From a checkpoint of a small transformer trained on Wikipedia: biases, a variant of Muon for these matrices.
Each number is 128 + 24 x the weight over its row's rms, rounded and kept within 0 to 255. Layers, rows and columns count from 0. Numbers have three digits each. The size before them is the row's rms in percent of the matrix's.

# layer 4 MLP down (transposed), 256x64, rms 0.0876, rows 158-207, columns 0-63
098:105133085126079170158163143111151135151180127151125092119127083107144119114124165113114134170108140158163106144157110108109115109141099154144127113148160141076103138116140101114112137148106127
105:124145149126103137120143142120139126168180151130130107105128138114113110118124188122105106087115124149105186154064154129124094106152081133145130122109155135142127142141119139149080132136089153
084:187143171158147126174122096122129105156116099112095131098097145126097111189136136102112125149116102160121095165092149127138123125127105132119184141138115126120132131124148093144104158113139114
103:127143153122087130131126136064125140121107162148167110156125159134174153128100121079123098141132131137075142143120151114096128087128134141149150133123117145086111089113105099152147126179140135
093:089119146108117139129120097146178160109125147136130123106117057117160153113141092115162093099142133144093178090113150090129143115168131138137125169138124135130132112131112166120165110111116117
088:142144191147136130178128155121136118127157101130132106079158178101108123106115113147136075157121141100103133146113112119113143099129123130109167077088089141124167110140146130144143133129135126
113:134096151130092099138139091092161087108091121142173116128150145108153159162115128123133146176103134087136106118155078123137192100135133125084121139123133125137114111112130157139113150132142147
102:142095154100158128143071115166121120110128135113148119107129123079077163145140109148114122135136101121140105109132149114100140183117152187175125147097148131145154150124134099147103102129120134
085:118115112163104128138156131125137140120129122105135091162126144144087182110127088094158119120129161186118152167113082115135149115088117127096157133124105129141143109146148134120128074136175117
104:177122117179120155145139112109133162125121127133165115109123161147109108079161140146160137099149116121136121164110088127113158105082089133107146113126085100120180122088152135151121130122132145
090:149112113121165144082103150120142121109110131141143132120149080129115123127162142133101154117096146156140097102148133131106111183170158154124130112132177087116123073110145095112130173129120108
113:152126140121149070133107067134146104150135132134121139093154111143166109136153123143097100158124128121144164160110110116140132116128159124159077108136123155113107137154114170107090161087144153
091:133090073104142125156129160112111129102100133193134145121103118138112108128167114127098131146081156113139164099130145118061145158121150138113139122165129111143149108100159108148120148143121138
084:089049150120112163111113092123164126171145133159097128133134121128145155093153159113080136138155119170101141096103136122112103143156131132119146108158109154124121120145140132162096137148117118
105:137173141088146082137108145111107165129106146139121090150124142143114121138156126140125120122126109139102146140161140123113092153125069141132125157160154101150101163093158104096157127103143074
074:127063141144115092128075128159153098141136130115105150152125150121128093156148153146106106152126120117114074098138142190146109144122124102137117117155159122114104135179143110143110127143156144
097:140140125126145126104123119145133128139104136125122162072113176090149105159129114137136099104144131173141127098126148078111145113148159086140158127092091111116162139131117145123137149177093079
071:113123113147116118169116118117171106137131122182123145148084110131130093125160149125096142116091147157110086135105120112118165181131141130124159087136130095132108101102158093169152136151140104
100:149142086144126133162130139157142142104132120145153129136151106142125134107129133142174086124153103146096112077075134131125142135073114112119154085099097137172146127152118130112138173128083150
098:153140121122133155111134128125135155107142140176136138147140179142118135137083127132066126110086108107144135156192117101113150108088140083113160140171139132127104135119125096152138122101099110
082:101134111117122155160155125100139138123116122150169090107145167137106136155094100180139110151167090118132159159084114104119097177124099115120122130102120096151130127095148109144154119151151104
104:114118133142149161139181103131155114122155133109135119128184082136137128115162137102136108118110115148130146109097057100135142116111149115095131129124112146099111188172108105161122136104117134
095:147153130148046159138102109146094166124154137141122098103119179117128136127111108150171120105147107096141108118117166145106127144119135145084127135169101138152118130151133099126154115099104147
097:149119153154125095124125145092106131082059125143146125147134140129121096159139105106132098121153138105097175120120152113102127157135172151121130142093095151155145070126117126118160139159149133
108:088100145145112104141121123156132107139111090127140173126117116124166108137161162128078139122150110154103085112129086174149144156128176148135136126141130139115120101136100163111094148078136147
112:137108141151115157155128132120155123137133116194171112155108144117149109163120102113120081155152092090138127090115156127089101168161147091130080126109103120137114139122126098145114138149149112
096:130114129145159118163106089129090159128086156156173112096137155120136118110129107125140119101184079134102106149174159140106125120144155157132100107117136097163122145120110088126137141096129144
116:153151066150148097146133114122144112137163131152126125120078139104110146108120152094123090131119174109114141118124185118144131113137135182105103105095093136150146124109145133163105166149146123
112:149108127114152154079124086144146117193125129087099145141119131142110140149117151083138161112133135140161084161116141148117099148165143115136138115082142124104132114132172082142122128145106109
112:124173096098156123161148112101169130121127112143102141138118094117146130182156129174114148145189140108173103079089121125148133120144147119118137131118107110122094089155099115128117120114113121
096:130158138103115137166153131102141150146121136123143140103090100138092107169125117164155097126106142153093156141126147125120103115142108118132147183080115095116157126135142156123061111164119105
105:150152154165127089123110105086174097149116111125092109126179140098157145119140120118143123121152115120112154139119111170113144129152088116107116156141123121083119158161098089108121150162150158
101:128170101142141162145187154132143118116136119107120115104124083114120112132153091187115099085116123163165108125081172102137126140102168110135124122118106126125141131124097131119172109106139133
087:146128125131135112154129123113099116101094137151134124144110133141081119132145123191123126119146160167128093109125156127091115144146139135173128145098114124124086051133123140170141175150106109
114:084091142133150128142123154108121150124094112084149134175118101100171106136127116081157153090100149121091080146104150111141174123159130116122147176117147153138143142111134156132138133128127116
092:146122120075160164128122127146167127123092115132110132138127087132101135136162165123147115110109131108149130092109163081110129141152114136107106137182119164170144135125068130118076130140137134
093:146136134082109172152128161119139195123169128121146155084082099118173134098133148121102110148157110141154114099126137129140107100115124101100119105135096112110129107132158131107099154153136154
112:078108102123166145141139107099134149129132109144161125133114149095141124162112150129149117088156124167140106146108172088130109147180136102147127131061157144128134130106105132094149138132132086
104:078111147138150082122124132137130126116100101150140112147109066085145137151164085148111085132138127119138138135153168123171111166114096134124180111157131136116124137128160129123092116122158114
106:094087121116100107146099159125113111122153119139137102151136091144173122151150140132141127126107159121102141105193124125120185132139204138099143154126128111115126101115117150130104090109118115
102:158115140127145120135120156146148154148146099154114139144139154133114175095124114082139067143124122180091125101138180118099088114128123136135135114129143142074106162143136116103158107130096108
105:092056132087119089150163121114098121141116137149137092119159143138110113138131161102106137148152166155117161155144136087099148125156141133108123099099143141085166101145159117140133145127130126
080:128108101153097149113117149125121104100106118147137145130093074170130115128127166149090136131138142149128070132118121145141099147163133155133166148144096104148119101123163130170105159114157079
095:114161093100070145123125122139110107114152166102114099139122161147092133108128153119134111102112139117109131129145154163123141108162142165092149117150149112098119070133159120177165124145099144
102:145108113085142123133149173111143118135093166130105103176160121135139128104105127142117121169139087102169109080174128119107100149135091124172104132147130097160114104147126148112126136120162118
081:107109083141113144153121161134137126143092069152123145128098093114154096111118099112108149120121145145105123120139139115098120133162173155139127117125167147137094121150180142174155165123089119
098:186150104154095110123144116104142123151148161107161140122125151128157114097119100097152150155158122153141148116102111146106104131173106120093123100110084128117114146159141142102115108185167124
123:153151154112119130133116133144136144154090146132144090145071135120101174162130108114121105129147132132122146109120165159094081156113131121126126102081114139096116170172150144124166149123120080
097:151122115145129134148121124191136093120171137105098164080088166117133119158118108137098116146136114151130150123098129113090128143108074178117133100084126108119168141137165143130123137142129133
100:117102118109093091143115113128102120141147139056148137146181133177124128153120136110131138126115156134142129104144131115107163148130096107138099121155177102095121123122155140092114142093152176
# layer 4 MLP up, 256x64, rms 0.334, rows 159-208, columns 0-63
105:130146116122084115107118109113144129137142153129153151153145124123125106103123114127106108079102143090094151139106095135157143159161129125192178087113124093162129144142122103110099146126156175
094:145117113130105121073132141159123131108132169162117115171131117155146133105136131130080103183069162103158155102136132173153139155155101143145119130112109144132121110141120127101108115137132082
110:146099138099133169142134070138161122131131170137118139169126123122128140135107129079112098104081095111086130136118149121160087125136163124126122142152145108156123166149135137156082135143129082
112:157105128166129100091143097111145142157147137097158151145134148145177119146122140174145094129144084137127109116104125166135133152124141103111139104104103115167105125123109125078150076095152140
098:150136109099109177084141109181122139114116136135086120154133090131112108174096141126151154120126090140121110121139131122148094121111140174119109157134131102155203145140125107115124116138100149
109:177091129121069115152124105089129084123145120138120138138145094120128164136152125110128145136142148123130136077101135115099113099155194141176134156131103149119098127149132169137110141106116128
097:144078142123120099152131168136165103128128120115124120167123103135086144120141151078106138121124125104117137131136114165155170123085109136098190160143143131082130118120166129124125109177112122
090:141118149106176113172103129144089143145131152166127133105136114121151132132090133169136126129163100104110133126120142128143104133112168158163100145129138105148089162144102104089145095082083144
093:117123156124141145154136115157151132153138123093143128170087068103170064115129082110171085154092104105131131097148155117120142110131139136160160129140126151138140108134105143125113140120141138
090:121119113123140121180096143105128136123113089144130163129123134144163122168074154113111107106093096114158166124175164122157116126140139096163114144127144151094161097121085116094128147112119115
102:130112164128119121121110121106121140150123122105182145117120101144146139098174150132150101093147110090124123165086146142188116112105100101119126082160156168121113157161160112110122123137153112
099:151116146115134156090129153102140120129104177155153126131098127128098113118122133108130096116207130131102093093146125139136152092110116182130137161094143151120148130159105143133123092091155127
094:121168144114115140097135188159086135134125121158153123129109158123117115075105082124127175091108136130126157158103116108124101124138151142132156121112140149100135149176128098076125135124160129
107:113078143120108077081153139104132162063141115110115126162155112139134126109115184177115154129153114131130146136138151167141087138148115119135105130109152127131091169117123124136145127106122146
082:134137113125136173104132138127102129141119126148150103131157121109138150138107180090145139099123128136135131096118091077141142129188110140130106122089080172171123128140085087148160133148135144
106:120136083095126124101154125184117136140121110151115143152097141146120137130110161117079115103155172103138147117106076134160147148098152168147110112161113122168144145149157111105093105116133128
089:140141165131121127113088099118126135167155156122127104099117153122135131090103125124173143114125179071143137108179090131117078103087137093124126146148156137138132124166130162115130097122141121
097:168132148123113090121087161113153146121121112117179148129151109147124145105131138088187145139146098133107099159164124108112164120098145109105123127166127121105122131130070118164092150111132148
102:123135153126074127093104110100088136108114108133136164117163098118155103138163114106085116142166133106127164143128121139137142118197162109122091169125133143095143158164138153107119118130135132
092:137161094119117136138093120147135109106186137117112160161110159140136107145146156151148166054165142118126115074124130126138135123116102113115080099136144137111118081150121142148133152110128115
098:131129116127156127123154161133166174120102142107137125111094071126134148112120117113113112111090147121184136139143162101145134115106175141074125116136144101070140125125110137154168126137154101
092:069100093110143126151135154163189126097115131099133151113154095083139134117124115176091094132126142154126138120110107130145140123129149121137160154104150112119103129151106138169120103179115130
108:122125151117160132163093096134142127135122149088143145154066161085125131143066095111107194144085135113144128120105128132135146117140130118136145155159120137128146153119133126105128125105170093
117:158095117173119121151106189117119148115156148102142100113105136176117142139155159142120125073116108112092143141121139146135123127160123105109091128145175080125140139137149158117096092130111117
106:161088155138153149163148155119138111134110084093137133173104118132104136112101078108090131120145122060128112159127109106122123139151127150159123127157166117141117137144121155149129136087164101
103:117086140157144110120140113139090097167091114138169121151145113142125124137134094111130098140152123163132136164148080093119182104136136132127151063105142142130091149138134110170104149127132133
104:106092138159144064138120104129095127126106086141138129133086119118140167085122108137137080109118182121132162139116169112117124137101150129171157138124151156148131111126150138098134133107172128
109:090106137129141137155114085116173144136119155127141110116130077105125110159096108098139168139139102127163119151145134103118108115169172135124122138131146135149091133113115069148149126084167158
103:131116147130120056157114139124137164114166131141118170100127098125142146178139101123136165109129151110132137146114096102105111138117141122112130147133141090157140115168051103128127108129135159
094:100097137150095137080117141163133143079114138104149130131117136129120146123104140168134129101151143130134087143127099124116157183092150085118137148104079138152107145136121089139168130118176134
108:128151127155131109140098104148137065139101081090137093135119126149110131190149167121145145128152141139075147116116158146142130166124113120118117118158160177141128125107096132150098141108126115
095:125103130087113134156069124179143158105095122149078142120136116128130151121166110145135124099142148117119145115128146166092099132149154142168136092136125168106140119115142106165111167089113113
093:124148105123114130148108143139138132154129177091095128120123104136141163144130146055146123101139129083144148161163125113169140146149104122098100136125144103121159173126133084084133102113150115
120:094119117089189144133093119096122131088093125154115132147122130125133142133149143088134179100102132125070131131147151096143127152112164125160136138149146139159158134106140135133117152090136080
098:114140127137137152071166106134145138178132139130103151117088176158097134149109127109128139127127127171127158130136167101131141116114114087159152093083115117101101114150140140116155124078102134
088:129115110106134138185092172113141132118129119144112125101102108137131096094145142132141118119158113182095142088122176154126098163101165089137147085127121154167145117152132123132122115089125142
104:121110112114156083138095154092135136117091131114140130113127140099084151148145114092138149102115159123114160144102155157158106134116126098103181182166143111129123120179106119125141132118127171
103:158104160139125102102085152147146095165094103134125121136139122104124169152135109121100131136117128107103175171136136100159126081079135152117137169159158112135113098120127133155094124087130135
104:173120131122133127141161124177131134134088151129155145111145121083137116116128139121093118130128120124145089121091162126115148114123144096101112151142128158067191143119123156145080123079138140
094:143108137135117133107135150156100187153084111151147136133116102135109161123109134090120154161158082131170105144089144127130061100108132107133143132165162131156121126119124140128090132098128148
100:127168155124090118098138121145144131145107109123101144139122125140132120100102105106129149146128164125155143054132105154159131136143171146093106130117121105073120138132146136144112100138131205
085:125109127119112155148093140140114164144129131087115113153145120079146122125063180120131114107119095106134142130175113120095134123100177114114158114129129169129130120164094131108122177114155140
096:109112148116185146134085140123168124120141143132151107105118129156110163097141140133077104160159181129135115108097112135135153132072129129110109127112159150119114145121122083167129090152139149
094:104116146124085153121123119144143118144109129137103131149128096158173165111168109100107182141135125123093134121157121086127144132151152107106101150158113168127104134139165086105098175141108105
090:135127127108108126099149089140115150129159111129130157090127141140120139119093129117158178106173123130183154105127098173151126095097161093142092144146135129112134122120101141141066152117161131
089:131144087120113122114093139130117120118112129168128097138093098125169093149125165109107139126087138098116141087140138172116144149125184155155167087147146130154077143146135140139141125091130136
118:141109152128124167150059113150139169133100122146135155129103112118142123079133125131116116144121145095124139113144074161104154121103147151127127087162123116160140142178115098152158130109131087
093:169100156109107093107150106146150105146120141081098161113130107128143128143110127126128150108157114133160155124171168097123148151107099110128154102158144148155143085150128120156089137106108078
100:145161099113133128131115112125150114151161137100111121156161123134158129141116127104105129096123154191166088093093165104111104124104105113149122125126104163162160154154102156098094138131092123
101:114161139147144111082122111135136118117126143108115151131162122132146121088135124105121140139138193178141129107138175105116116134102124116068119127100102117091154181135129165144145131138077118